Part of a small language model's weights.
Size: 15 layers, MLP 512 SwiGLU, vocabulary 8192, 21.7M parameters.
Each number is 128 + 32 x the weight over its row's rms, rounded and kept within 0 to 255. Layers, rows and columns count from 0. Numbers have three digits each. The size before them is the row's rms in percent of the matrix's.

# layer 11 attention output (transposed), 384x384, rms 0.144, rows 134-191, columns 96-191
092:137076083102130103097135134132118123112145154188164129087160188133083159156185160143144152133165159129093129095132098122087153126160122187111136059110098067128089152083165140131114097110147170194079128206100103103101107201136168147115070165063125152178137112177120117132114104139135145131
088:128111166117146121158099115096151073118111126083119172143108119113106139144114136178100151107130108173150162157103077140150091118103129114105068145101114187085165089102037095138079133142126147032178109106121076116155152108109128141146152164117119073066059142140082122102109123110133143114
090:120161123160138147094051092075061140140143158088144176130137106146168146121156074108074119094152122146178118166116147123085133082177114079107120125109140090150140156113122165101125113122105108090148140119096174146143113106125076130094124155154161138147091162119111106112125140046129117117
087:166095106070058162177160131130104101127120087147064122070086189150109095178080123063173133141084104149091132153130157139105121192111109099093136163111135129096104120120133098147110085156144106169134109137163158069116157114150136093166156115153111165131165147148187148136106168134127134083
088:095131116137178119168109140181153096132153123116133105164123133172136161149118201138131157161107124149123156111074154164049163151134134147118127123125145163071094103169127158145151059165088186080137156149140108081139080129126108103132118166130133142146107171117119109083100105134128137143
092:114215119139170116171164165107122117108087154122154099134106156179145091135024104059096130076079118108103123137089097123198097113174116124132086141084134093117106089198153110102102103178143131143158146139094120136145092128096146123173117097149164134182100135149120159135158094140141154164
090:124111106141127091095142119120147186118168159139184107112152164143098114125166135089119145181089105114050127120126085142138175099129108110078145144116100101122124117127180087073171185149132077190114157143121114087122118102163117153156108039105154082135131157142124148140105128182183144059
089:088106131110137119181116144106175130166150117149172130148073100151108107025162109109143137153095103103085114094174105115117123151169129112151161100144112087075149155161105101122158119087124124121088165190086134108133156134168092092141139109169140087146114204135133162070130090185159127127
095:128145149175147101091127153169165134138097108108100119098135137198106088093163130136138113123099101103103145135131132109150131157122104120140166152148091123109167130049195121106145146155194167167073120119128087090128153183099103127084127093126105114101129039128165090204130148171139140123
094:154139117122132146127172138119082123115136157087145138164113070123078086108139120122123133121137184135123098131172082162104166150159101138081154141154109145176093135135119167104077116155135124202120134155144048155155082102153144114120107122129132162129127080199145163177114134151137148164
088:115095050063034085111117140221111116111130108048104198192144124134097144157088148135072120142167152104099147153112092093115112097180094094149132130149203126119158152096124125129168103149113125195093148132149107127147116202106120147150142108137137126154113061122140123143113150151116104139
085:067164143138124128108085140127066195133165119096134110117126171132086119147168130167133095072111158137133136117078148074071120160081122155115169125173176092100135109149132157071133093128124115142129163140132150166104115157198097166133109095120130137089180074156119073148117062136061177119
091:190136085137177107167049093123087159112112162112171137195158162102178143087052102177136133139121141182087124133121136103113132086127108165157124125118109145095178129114118147139101105112110122121180135108187153124093107120149194216208156115101165136150125170120080127124126008075112107120
096:167116170155160133092060097143140215083108117107110127105082101090068175108107138120113121097117202135123111141144154126195136157145108158125174146074135191166162127171127174139116177174174127101161144136162128126108123102116142113136077111121197183131123236183128138116190163140135122138
089:099104142121229147153100153095152155202170089121081091112171135123130133194163123121122135148149102159104134136070112134123170167098082201131129142122108187138127106151092137097128078130104153160169148103137131152132095101192131101125168147159120145164129160150138126087162154206140123119
096:147077115162151152139146112183055084146115191094113092096118119086143165122108142127093145138085172120132143106085125078126130080089118137131147130126162138151126140132140152106110083093155122197122069134204160161139144105118066145071122159136199124126113131107105115113143094114113084131
086:125136137123233123129124206108175099114150101042174163144099178108053199117084097113103117130082131132123065131122143105181040135095153105171109077115140112118120130072127145154180136124111095116087119068133127138119154180117158146128071122150151195148096125119125127108159143147181067148
094:118114135105167183173085099140080117145183178052133150088099154089100103140162089105222121066130140098175151135129165121138104061065146204123210166097127086146064141133067084147107089065086138144184140132102160183161098127048101131137098119090144129121110174166117096097183139182117063139
087:086091133187069123163149116132065130055102133069188111138119183122133126128136125182181144104062082166144145125181153169111142092079110160149064207104119099087137129108184122157101170129064095082148105104168115112127146109154119152095130111082181127116105085077123099135160088134150146102
080:134147158102072148148092142150100153121104130085129091084136119101072131108101136147122066126107110063069196166147135078120119154160134135134185156102145140136174104137153160133107170092144090120122169140092162087124128155136179170124170147140100117140079066125106190129105129115104138086
094:126145100141156128137128115128130151158141119138144121141104175099209185170092130152104156157107167155142107129113114193085124149134141125149115110086147125120183125149131129099113128153120100120166125106156221133120130148096142129111081090130120161140140121123064116158125167195106152130
085:122110108131105138129080115146123145172130124106116092116102108128076133118120145194174170094141122134096086139104134155115115087173125098080162127131146086079126166113176121065202080154104192127154100125158134127155101088188131116148092113154110106094113188128114050105159131139127130102
092:171175104170127145119153055143134140227112137145131178163125094134193149102050162089113125174102190171166149183157126118095110118107140194171133114165167135098145139120156108092097093064069119068119150152103173149131064172128104161095116115090115101065142092146151087107075107088089116163
106:140157133101123143221114143163171116189097132152118140105118120127156186148105141097156180225117162114149123101121179177134083091142144151122127120076151164091117137145093138128163088140106140106178055065160154180113109117109095115162137102101131137135114133077126106160132096130154135162
093:112105143141123114157119104124111109117205135140084102118136177139145153137102146155149137145155136208128154163070164128155183078145137124097162146077104099156144113151150039077149121087052115165196179097124084096145147087138105167131142100145153126174130160175131116085105142115152133091
090:132136163153120170181099149085113173090142130094149124114155179092166147140173195159108121136089123103145150126170102096160149139167123109117125111098055160134075077149074121131164208126176172102168166102083112110151086131119043117139151153098103117122168122077167114104114108128146172106
093:137177107125125112117107182115139070153080083130127174062142132107129155101171132171129187091125116172136142158140156134093117090113112092111117144103195130135129152150131143120127122141119134162103154118140120146140180134111085133131133077127107134127075073141204073117096202124163096118
081:126168138154141178058165150180179177165137205162060138093128140107152134101115125150104108157081132136113140171137147115149109105143159127123159150113149106175130173137182150126109144140154105096100137139110115080108145120149180081109152201183136051108145086188159131128125132193131163117
084:164112174104117059148142133157137038139113104129177117129141176118157105219149075091031118126094179097044081110171154133136131122071131117168143120135136151131128113167190122144082144093070123138096105115094061118082158107185123155108114123159157134050143119064164145113114135083162075165
088:099146162133170110122122112150160127099112132143104133118128123191199147086182149113138078128162152177087137121143173123119068168146065108154139167111173160127142104214182155122139131107184116150119118123128131140143158184089085093150124161095092101139165071140103144204131075121107101059
093:098130089141142203150171151126148145086168128155136089114117150102173111120162094136108113161127100136056185129088155138239085079151128100129099136124129142124155133132147078210135147117099141103114140134166206144113158113151109095184127094113120162055166114149176099122095154147110146124
086:143103160091168158144095174154132183151121155101122104094100143199102198191116128114179106144102123123088138160159153125135129107177097162104158147127090129128099114149142133089144165161114150146113170145194136136126102190064128155145061149150109137175164155122149108125086164110151108099
093:123156144116032201161141150101098154132096083090161135141183108124152113073111097131122112206093147129146078137146151167107173204147114103120129106151132151107157093164141070106088119114128146112127107113191134138175148106147174091149147167127113123120151173162174112138152137168170097145
087:176096132087174119088152097149150144093156141107140157104114131136152152116129094099094145145137145051169183144101081141159116118166097139135179099162105148130134164114114146170143128076088139118112187085115135072126088160088109158138102173123130134105138131138177095140138172111097144092
096:084102079119102191133162136109134194172121099126235087080124062103129087135090131117112132176113117136153092188126050184160151154111122187094124116181161144099122133151156160102146142093100113098101073111151143087090100090155157098103134093157156132114102079146171141191148158136094150136
090:153132115039122233098117098142165143119133138167166053149169141107110140098113124178111132084067047144117052115168108144118137127165079173149136112121086127112114145141087096153107094166102147203105153125190091140082117095096081164116127152130080101184096124171146119108093077172101136129
097:073075207106177175157133105088086110174144098137140140116118075076128173104107091165068124141122153121100161126136190127070121145152133110097148038105149127107122138144078086096102155090092123147109075124120114133141086092117117108117167142114169147126153192105110131148197094144211070143
097:106093113140100207153105182142086111153082129179103134152169128117135158139141116132181190121154097075156126089122089163162130085146125140101074116129113164172144181136131091122081129131107091092114120150171128111193074142061124137091139074159178153143072168134081147091095060167115127131
090:138092177100030073139144182076115169134145115118110117144112109181141151175161070121053120132123122141149110104154069095080104147151117121116209094152130110137130105112135114146132157133161103111107200126111120116106157107164207172138138065062097143114130148143140179132136073163147136098
086:136185135137032164133172134151103183158116180146150181134163147154105159115135103156163068138121099152143142113056075132114181126102117104129094115176117121168156114166149137070138111130164073154152194167109118133162136177136152125109079148145099115164118146140141153186114119088112094151
093:156171132202085150152092037156159110119172172121080112166131096164130074117065127097102135136130090194101091124126124147117151114141154087135059092126134123151154076092153119139174156164127123186105095113133166198140176176117123097119134124104133107104113123123132103116127142068152209189
088:127145127136066137147141120079118062121088103171160133169117155063083158144131072141127137044117142126176118149071095142138155066093183125142071088099113095025169099164205151135119174074156177111099115068119112193111139148191142112120162092158118128118147099133166165129113102123170109150
090:138129149153138171135153128152118127112085146097173156146093135083114128115093172149155187127142210172130084157116139105155151135145139115177128143163112114099092191157152128154135164110140111198150164146109070163145199113103177108156170086159167164122049202151089100109113121087130179123
093:106122127067148109121122045116113151195120123085153135108167050093120183157137123125147181130093077136095183166204124086080153078065111122096114134166167156112079076159149165159133124175173163152119132169104125138090141146153117082065110176139141083172140201120166043042098093118105086122
089:154132086219175175121093132074081130110109087099085122098153130138084129147105139172130135055052170116118137130111101103160125118147130128081091119118082095147114165134134128162073128134148102223130142126142164097142141145163113121139115114201152073118131183161052094121117121119086157151
093:148160110117157133099121080140099149155116193083131077046141052156103083102188118155100086128083092135147106148107120112125139148134144148103114147137128081175198087088116156177198188174213057191121147087104078044133151133123129114058118118130155124101156069134138109115151116124121146087
090:065082183184023076111199089194172118079162126155102131096124191151125122118126110128136074095137147098162136145131098129167073076153122131150151105070118118109112181146092143065125096189128198116138099137134110180101140134117125159157146179105091145147075151168080113145127122123144241129
090:114132160150089146178147085092092157128096155160142109106144152088080148099097130078188141149107146124116164103113115165137165134194136131120096072123062142104081098132183094099128137171145072169087147125080124061143091151077156121129150145162114147128091120091221114114097096116151116138
087:117115140099113137104153176082136111094103165131154097137105176188162099149108183113125123110068153080116149099133138167131168053085163129174171136185110079112129095149119108138131113153135166144172147172137141125104123089191119136129183097158100121069110105143112091110107109147176170110
085:123164216133127087134143086173099126197188141091120124103152131126134098118113169140128163088118112079100119151091107143038087130113209077084119170162090113084098088104114164182141156149141160140180078146152122146136137107103163095181158088166090112145082093115198132227139171147112127105
089:139095123126151118156142136186089186127071093091075134147121102065149106136115193166098144194123098113146140124128165148142174108109129106079151187151197100144087123130112095092108059066150129120161090120158124174132128196123148143092070080134133091116156149149148167104113071080090092156
091:126178134113133136126095072148178130128170143146146125147137106161063168114111113156122129203192131157144134188159130156184135159131118125089186092183107156155122098131119055097100103137117163087110160153143088114188108130110111098084110185155106087144114145107127155147173123140083172123
088:161163153142167141150118067132142132172064111112052141105166125137115130102122120085179108123164139137064114097117081172172167119098114111121070186126131138174099088101166096069125148166147149170091094118102092139121107125109060135125159185121131143115115077114139146100125150099093117104
090:147116086126130098134135107094180118111093143096158148117106078107171153146142159167190084088142176123153196140181126078148189159145135181160079164101127137184111118090152241153142177123176154158144096138131115121180096063094121137167183134108159163141125126144098118110099111163196116132
088:158133144168140137097073173100110162111098139118129158117134156115157130126105143129077121147102119060126126153193103064145123193094154180112142163137111168126148173106161118141106123149148132140106124138070166164140157135074109122117127090125113114183150100130111143115122115073110162122
097:132121119122151089096121097105133149156106121098143098111121103108166099125147124153127105144064056167181116144126081122087151101106148081143095110131143096158152115155116103141129119130047094159106137166149111199172219114175163163141136123154123154181143112105165095110174191160133127048
087:112123107154131078205160149158149077137180104115121108111148174141121099145186161117124087184134158170178128119131132092198215136080112090086151154088105160100121108105141152132149109134091145090133169114068073106136148150185119152093105122147087155182139156099053102156188123101130220091
092:088097147150202118143156125158053148155141166118117081137115129148137065137185134121127076117142123060107148103137202143128100127166099090110134133122148087104117134143109143128164106109158086118124113134104097162138197139138173166142108140148145096130096083143142094068135093117180197103
# layer 11 attention value, 384x384, rms 0.162, rows 135-191, columns 96-191
086:132201113126088099119138096135184114138118125134120089211139145100132076060139109145138125110140144127133133073131126134060112107115180133201162073153109119172142088123138140080079060146145075148133131096126132139153176149107138117129119119179191136118122076118146072120107171147131186126
085:138084203090148079132097127127163156102081149166087015135132137164063123150116137116123105210130105166052136093148146096137174156137118085094113153121125079102093128149156149125134018158176149108094131111158121102139133161129160115085126107142085132114115106040124160132168138210168177132
082:137102164104160134130128072197166158126108155129155143124072133159100122081172127114174078182156111114115172122130076124123123126127104172097163140121086135124064179152181144173127165162135137155138135105092139145150128152111155093166127105133144070146139072189107119088180121115195157139
087:062134186117162097145146187217151115180135159129181161184163092138128131168111165140175166144135157100149089097145113121142145073127146116157081150087144034139177162121086149080120085092151079142128109074131067116174085070152172129054093123141174177125120143144124145118160172188134137142
088:151097201128150169149129135062107090115165166185098162147155080120104119101113132134140144140195103109093163132124200122127146106155177158132180142085091118081135107078091155151094088137134157141200174156082158117113165133145150137153165108153099091106110105099177153141104160116134103087
093:172095122131124183162084136192123104125121146115142115113124115105105143116145090075172105144174059110117156148133131128174126138164113170144087162129139141115169135123116144131095136141082140135140158129098179050095081099058078107096112133195149118166100113132123154140163149127123064161
088:137138086089110173104133109115099095094146125172132128127154167082144085163117184162101142135121105148071097104132110125170129112087106113106169118141128135118178145118187134114078154138152107100164096090109067081144156119156123129131104124106122189170116115199128148103130088125099111123
092:195125094160083127157172134167097125104120115115079143084095124074144142082176114082141111094148112119120172161120131126142094138130130112147140147086169120169171138132182155156058183164037165130114152140119180107058121081100134172105142153122139095129155090190163143149105097071115181117
093:156182135117137086142209156136124123120160107179144127134151113171086155137172161079135127113172101166118157150138113104114148121113134101150083170089133123144071124109100115140152141079053085177091145099096136140147118105109099161127121145158093046030165161129095078141119141092145105103
087:190168143138089154100147096155121144130114133165185130099112107168093070100105163085122182144197095139186091103089134105127109133130119135138107097164084144125112133164177119125136103114114099097122153145111119147140101096136111156152077076139078114102100123133133100140198126138168125052
087:054149121113119145141142170192138084139088181115140114121149089121109122138176183155176163135133125120131107115183179103179120121080125147143154129174095209122135171064147117172094156102118153120104124078117186106080114134105170120207155137147104132125189061074152166080110120072117136157
088:080109163119159129131085086163161146145151139176120076072100122145125046119132126086136173092141082137150124115202148140100147145096118114154134145120045138075130114177064153067168158146121101138091129125160081080123124136149078121122055134124197185097144098114103136117143199144114150182
096:109141108067131161168114073094120152146128171135159191120158162150133161113155085141122126154135106097127159178113099105123133111090168136137087194167172203100137117125117146147099132127107138129153127106061126119163111164094047125088118076115122083132081121130129046150127118120142148129
087:114107126154109066127100126185116110147063209116098110131128122142126129089180120169127066117098138182131178112150095131158096129098174121118131112188180095124175082180128123139139074151161032140113129135181120142131146165103119121101160142146132112122152119096148081125112065135111144099
094:042171093145149142132074102095110123159076111172116116153150141161127099089149085111147129119154124164112163104132124106102145102086175146107119142174080113165086143157097100103116085162155141073119087125151156117121079115168111108118153133131104101118182188149131206145136135145146183156
082:122112137126135183177105083140106126147085123172114175164152089129141143180149146125083102167158183138074149113113154117107106088153111108102121175170092131095162131191150109111168138118139111095192111164133060117228093076084121134092199116104169086153145114133182112117175154097095157170
090:084101145123132117132123118121101125135161114141122083138141119124154088136109075157062160157113164140157117091120119151095108191151103167114138066184082147133119069161168142119126115184124119135150117102139085167132137091157077070121156117109141094073121128078148165176126186141121198086
085:139118112101123119137142110158104091132136132159138111068120125128117114163101118119151136150182141091214134107135020108121171101121143085103128101053118128179144146124122112109136104189145129125086117134083140123138116169158161124122107091166129204106090163189149133214133145100128138069
077:111145164134122186092233095118134120112120198150117164138124062135100161105147113107048121112120069147120109130143155127092128130155169154100134161090069145110085108211183116090098110119133193083120146125103135097101107112174130106102144136170160109165110098125084115177137168062163102150
094:108140136098144076163105111106087082177167143097118121176166115140163148142088131084126137112115200166113114121096190090133127147082095167116117051101214150095137150151097109095141096109133104112164099131117170118135109102134163109097111211157162151088107169103154119070111208116110097173
081:136070087173133092133106112113108129100133153103203057080123110130133175118097173154125137108155130153098108105129163096114101108144056100118122165113128182145193162122095166041126175058159178094102126110113091140153123178107170162056113141145086095144158033112129141111187144078101144190
089:123115127098157074135094161156125099118155113076120097110143154063145129194095145113096081134114161106127108118067174150121159075123164120111100143187108147165109156133179112190175135099120098099094123116107192148154147136163164134124154116131145120043152101110093137096158158147110068107
103:074131100121163110117104134130105112124115113120157144202087129139161171180134074154147079081174158159089113087112096116180116095142167179072104106185094093111104118138112139126154123114189099093108093122161162170241133109145163071136147138115189142139134155142123101087132105128099094132
092:135150140136095158097130152090165123190123149108168126143155146105160098122116200161127167128151146092099129096104180122147123138175143134134139112115156121120135148125118142155035122177170108093136130130128167164081094166100105140128110071093147118102091157138182111163140193136099132149
088:131114164186146108134140102153145100147155073142149152071112104115128112139081112122158136136147063163122106162152141150144131185154104076150146126092126136144181129085105133113111113126161168196112158194099105134059103139140114132058137126131118131115120160145186127119165065130137173068
090:152099141112112105161138162142133166127104134118138159058117141108142136185106181119158049140105083137102080165080142108129138107169105140159111201087151126116140165147190129124077128086122127050118128182085164078106065159135116172132096116182071097086155126156165158107138108095061168116
082:221098076111152128088162163130124118134109091180140112144159099105121139104136103113150152109145112135119137113136165090121081125145083099109124086168147162122150094104172071132063217088038143155086158155093144072062084136083077148116145109072122145119062133158093168113085124079157100141
082:156088132187198156177064086115182124103138147148107151140127131175106158094093152199159087137091132086188085123121156138191122120166146112160135130153130139227122127096141099147192168161181135137155185187152149140178112118138123148086133128127154079150162166140098152092139124110116125096
084:134098124106095129159173127094093153110122105126139137108121126180115125135116126090125126108135082112132148169107129126074186088101142123162164041155184062154104089167128153101093116179100168110132123156145146157145143051117129111114149112155089120147136169128100074159103150128152083109
091:138139129138142084087125130154095129139099071143135138101199141145136151176120116197163155143089122141184146216049098174126168117166077096097168135132165130104124106087160124104126103139108120163149137151116153128102122134079154074138157116119166118191128071090137131087133082114138176067
086:161070084103097153105112052124099137102123146181108118143150103139141109237108134136105125090138137125143149108115129153126122121153160117168148085118171065182142169177241128162197107097126080080101120090176102170146118145089160164158117064137130091154132133113138088147112118116144086204
091:118121140146109137071118140131143074151158091169130121126142163138177127168106166153117137104180140121111126157155121127139086092158136145118120107125098149174102062101119117069124117078109087141114120087175154165150102145170170124083103060070173108136127116090111206111095117126111147200
084:115171159141114124140111139132124147116111135115134121162119191151135085152133139178128139150092050159136100136194173149099049184149144139069075132127094120129153198164141152114113161189133156073151120127113102092108093125124120110076154151193143153188137151131121096133179115083166092156
098:168125131151138144103073144207127129080146071168123111071126127142099202127143122145155096110181128135125111120189129036148151049107098130134138112110146125150171124146156093093181141156128135134099089133134170109178089110123120165147143087086075074158109196085073127077071170093135116154
085:092116108205129099143158154146134122119154087155139147098158147119163129129117184134096183158113121151105166100122097103131105116127057062170068141123163122106090145136162112144096151132123109158125085125100203116148153123126108150126160145065106092102131151147135094074126105165119155179
095:107149169098152098151145146125122104120121096159126136151153124134185126188133126140106149109105116148113135104174127104074147110127078141070074128137118121150141122138106093071080079130200060156173131103121106182186161125104126120092057122147122085075147188194182125143131127216141145112
094:160110174139141114116129106130167192161167086087111124129133128134108129143133128178119142102044177198097120126108171125140140117113120127134145132129097068096137139150106101130184126140142166094111102091103067083108059131132150179146129195098150093093149135129180123100183150157103128167
087:065088129191085177094075079120102173102128130099141194147123106106143137086185080216146098174167048135103126098125102149179160183070070147120167138118131115172123133126164138140138109124099166121141141123108127131113137115136128100024130114162140117131129187141108087157125107120100193094
085:120193161137138112140139107108168102115080069152119126050156088137141161125083148109088138111109138141038160146132184164096168149098168144155101072071109135084144095076152113176118106147078180146144102062123150143135131109112143140119132143138141124153128097093191082076140093150110104110
089:171133158109103185138141139088089104059113069101106132112113174064185138135108159087101128163113177090112146149108129118158087145041129170107149144140148092100127142118086143120113090082132118140104218112103148125133147154157128138154120101070196154138141108112184185110090158113116110104
086:114108118110140114118147105113106152067143112111159165127141128155134080103130234216210105113139110140150148107153142160124104102162113124099168154162022115135105160145108082104153090142103130127129209190145154135158081146124118164150064129185144188114097098011133098113169178137112110172
088:082116113150101133140061096119164145132131121109107159135145128109104110058148180118099130093151120153160134199123158138120129190163174171127105166169139140121175120123084121119178107136048096172150129087089183120197152119106142198162085149098096135056104109107162141105122138142152104089
091:161146107131121093107180140136118131158127126078140109111111120146119110157116138146071091160131080050110137152100104157083146126133122094135133133157123090102162109118179097131100129116174096110093070148143168106128139110181094177186126125140109115106109141100141169151128099095128138156
086:137154145101106123069083111142157097152085114118129196148130152132147108092154114177142158129144099161128102097127160137190097093114113125116138152097086142148139110098154132128176180116135124152129064083152146084127064153093127140111114113136163171149138056136085139125134174060138109102
089:114072080148140132127145160055113129085111109123172191146099145110093137154172090128123160181167150122135145101131116157111128122127136139100114127114128162153150124117169114127056141109101195121141069116122154095127115079167131144144098088122102081112099119202204077108101079129153157120
085:142129107147105207120125178127050100127144169085145103133135084143116085104121101136034144132145151073100078127163108098107148151071139188121155154126090139160125128119135093131159103066088068138126129051186099104150134094144072098134141120114161105154080104042065139088095171133067149117
090:210118137154102084119122087133091077128127096125122153155131136130108159144153149125174174149187167134126142119131064085149140151196118069165139201133107089107117151139154161152127139159100136078121145146116183102080147155131049134090060129061116085179175165112109120179126097141134127166
085:051148077146137121104151114183168105141091061125110130205106118084133083138084131098163138183181148096114099114132135104193147133136132163123083135164119141168186155066134120050086138099215094098093070105127111099128080112083103163126128140100141110155087091056137201088101157135176116152
082:163118063075049128096192109161144092089122113118109080112093112084158111130153090099170085128139184108134136179141212140132120154127070150144125167110138108082164172092139111088106176178133143130118137209149132150128161145124115139130165124116158145137141078162135151117126105108159110111
086:113152085095091108098116109144132102198100118148136177135107125158128174147076144122094116081140146175145089091169123136134079051117141103125114094130035151132095109146160108183153129151150145099129104136141159140144121141112136139143097149111175020184090133122096152137109096084117079142
086:186113106131117107120118145140120068142139075068182143119119184144139176170143082155065139112124152109140107143176132102130116114168132082137121149128117109085178112123109142116108089120109157158121061127139147140060066138114179164115141125133143171091136149085136118123100156132090106144
087:151153103065127068166132161157118153108129069125172130127121170170093128098180109095089151090115130058101165133132146161126119137217141134179117158091157204078192065137153164129142135123168139080116134133146131121089160098148187162157146093149198151122163087113137068142113114130134159064
086:120127135130128118140088095070112133139154131140108116145083105103105119129166184091092150164111092134135082128125112131070114141137157122113105188083151139040098133078116097167075162102193116107108126126159178122060146125091147131230126162119085145074108127094116120135161128191160090108
084:114138126107138123206129065115157101159105139163059152154155122162116114117107084104191101117154122091207144163063196143158124118149070134071137122155098125114097157137128129154144098157094129115108129118143202149150141090155152136154119059107166046102129167153145113088127130122115133141
096:128094154157142136113131102140127107090110116167090149066093098152124135120148161102105063117146137098150117133125115148150108124127076107092111134118168087149097135073118169136149139140110168123122114127133125110145090164154069173141116122144110103103157097166109132153100129096140138156
086:136184136167094147092102158131127128179087171147173142169178121111143183093113109179158150207129141140123094094134154110088128136159218135130112041110137136085114153166150130106128145151179169165104143103150103170140128159100165095128143143181113149055170079110167081161115073180123098161
089:121117096094176134105030118118133110086054160073154140098120107127135125146134124174073159135150127156149162108134195155151127095115165226151158074133070171104141135064159146157109138153149131110167161135153126125140126193146110114149171140117080161122115142086126186130096117159109094119
# layer 11 attention query, 384x384, rms 0.0933, rows 192-206, columns 96-191
061:166106082144063086168150059113206152150164058090169143119133075099166106123111153165133111155134107043126096120159077170132087142103142101107206103116097122051166131123128092143146102120101164083127128159117158108176140112163156170077158176067128085170110161169104060136131137156116100125
057:145112105085091163104093146058151090150140106119156117077141114107188110105142154143115122119090157173067074137124100120155204120146139127143106108113162117160088102118104105122116095119147144093174101135198179100164100160119089166100145128107054117131053136135169152106127086129140093105
062:168121073128131111128065134091138124148151095095151095123076129107130066133130148135156094091114156115152093167155068129101185115112111108180105132106143125160063098157144143151100080090143075146131123130193159148181127188141152073126157137112135116147114123131152132040190139076149152137
064:182091122172141128065130173165100134118110118121133082112177112129120133134164145141154194140115126119128111149139060143130067136107088133153112104162185183143084134183156166130062105094210105099150098085099149152072114114157101134128159117160113109146152127091079133143154093137132134126
067:116114089109131159184126085036120158197132118096171139143107123166084123094074165143127115103102130057182091117207215127199123191124159093147175164164104141158118097151092135076181144124138154191114091101139120152169126182148120137098136113114096066148050200137166092056104127115135056120
066:112106105068109159136109106092124148161056180096181124127083133138128094170170091169165064052116105156101142120143164098153187108119120123136109108130076125159124136161139112086121116112102082124147117137086154130140144158086114148127115177139145138102114129130072120116167094135118181096
063:120117130142141115069150105137131139081154076120074083150179088114057154092159148078163128105152084135122097114106079137062083130164082149122125090093141183092156067140085150134117159112143200137150096133172047191100081115124179152116151110143109150214185136135098152167119100106093138177
070:135096097154097116152081102095152140119198085111144162149098149150163112096115103122126097159128155100151102132165130183116171187053096126100186174153093142124136088118112064105195106099113144129140139114161117123160146150133086131099128082066140206182126121176133125158089183111109089150
069:137107130078121123087170117096064146070150100159099103122105060130093074135119171152101157137128170150081097165114115108119117101137048093076100135093084091064131158117110122199158114121117150073130136124180076137148089109077099112120156181114173191084166126108055126171066120158150118114
066:158110086181090127127120126148127168118170141111144169118140136181115109102103157094113156122129144135120097148088136153111169144134140103055143145141125161137135096070128171083119176159128170082158139120148071084130107179130122125080132186113121126134146156102069102144143159045172086160
072:110108196114162117080100130200158130162144100115125030141168152086113099136195108144094159197111060146127060140117103063117127075104081132128103080118120097107092162133074133176096177114124099163055113079089128173044126114137078079146125163146136072089162129153143114140129170136102142091
067:128115167110123168098126152109106094131128188128110060140122096081148187157172135091138191099150150156130115146086094087100081132122093111169158090089125134136125165149177217180036136165106119169143146141156094212114120117138145128105121159116173119147112165141114135119168138118093123139
073:120118132103145142130163132121119114065111205163177093125148132078094081154127128108065114127126112163123087124106149113169108119159098091123134082133094101068135114105112140191143132150137134060128119128164089122094141099086118086110162184141098174116179096107124128161091133107188123126
062:144111106094095088137150131054115107030117146135125163132123104122116135053095131126114188048182187089123114100072116183144133185120069072133135080073119134164108098105126111101195140155116142112129151095166043115139097165071116207149121153119108145135132124082111119084109156108120110153
070:094157139159106147160167137130132121142121121140122236094053108162179152085115077159113106207090106146120172092142172186150118132049129155143159176068175143112148116140129076050158134119150114175147187142127152070128129125142094156168125139114114124136103103135168124166086103119100111152
# layer 11 attention key, 384x384, rms 0.0948, rows 192-206, columns 96-191
059:079159143126096106139069113071094172150116138074139121161124207111120096078112123161113131120109110157152140159148163093090166133118148140160116184167080126178126163136140169095117081142141092126192072101071211131156073115074111171142142169139174202167111077112115140180110117134114131102
057:074135129147098163141144203140118141136130127152105134155092126195096093134172102127191138142177173124116121109113112123155100135120135108155105148156071186142149131140125109113071166090132144068102121135110102154102181116089187133170115159118133145090079153093087155123122145142150164165
056:177099163089109070136096152120132136132108153164097111162127110091056163130167140147171159119139158116101153111126127122146180090189124200076128086150139090102203118164083133140079120126134135090116135128147141165081170129144144146104117150119126188149140114106161162159136119135155159162
067:168122133138153171104107094093131104143159030207126198126124082145080127140112123105129128126116104099132099166099181101090173159130124126130106154145132161116177142051181115125155147199067104182117131170135120086103192131128114121103167097124142126097123095143124121126162086115108128140
068:109183132121108097137142102121131173127070164119191135139107179065148127111136099110141117120163160134067175093123116093087116113133170135115156119162125163114153107143126105114095018193097120099109184146104180195113081126098149114134109146109098198159102115131159111123149144086136179152
063:141105118141130127123149123143152110098125089169089123127141166108158119124166164117158146173125185132178103058104092124080075109115126138079087089102140138172099104092139149136126100193147107059134163114106106100115113135198113151140171138128096107183166105144135124128100118159119096111
058:185172145119105116134128104121137179128123140136166149118134117094184089141114084166142146143106068148182172162151103140157145155069143118208082160092167110198057112121099143165121128135140105132153150094118175074159134156133100089125151130145130111059155148140172090111139107118141117078
070:095178202132132076166136109112091144160171156114160129130134138157105161158159114127112131078142133129083169073128084119202079108109165174159144108151132099114101102170137135097063115106097147070205160131149149125131061106107177158149106112116152110136145161108144090136168118135112176186
062:112161132141103114147131192173199139152144164111159159073167098210110088118132124157131134154117107114087080150115105168146101173108207144079169115095156190140074110111136148158120122097157050117137140140083158127129130140178094094122154092103131131185128135147138122168132116107121102119
069:114155155118085119177101063110143132095146148080158119129124113096140088100117135143093130066137100115104177137186108087144114123120121157174193035114123082099099184149099106158131122100103104093090176158137169111113098098109126160141140137141172176148142150099106132168065157129100162173
068:161121114116125193170145089141143132108095087099145183075134141083133149162109133154076078189130182109144205073094161123142103118111165125093109122111087117119201120106143124080117127116132115190144123212161143061137175104129154130088128124138146126109095174142184096146099110125155140094
067:149150138106111091173096104143126137144127107124207144132137105131124133129148157138073070109125094075106092109144129174152148122131126181125109112127077187093091120102120086114168154077124143163090105079142090084153126141110131136114135126135150138050189153132171157174111132143192119160
068:121161145068122149183141130156149130125179076091139124145109151113128136156132128139125114137138137088108173113150113153117090127079161204133107138119115092131133147067146126151080082135138066145148150192132147102134142137088092123090119107119149112155104148110153173105125194066104094116
072:123199157096126072184115114105125122156144147097149153144103164068091128134153163140090108094173134105148116122152137080115091083144104138148144086109095103134114156171121139207143175118114086162166142110147147106115120123146167187116102094109101107119140159063111159152109136133145124130
070:139119117149115140087168162185087150139105105158120087143147136086068087196123081121100105083198113149118128149134165099122181102136127096049092107150180126129109088147125125121131109139061071121160094161106183127167156120131163148161151150129110137080121138082149114081133128152136167135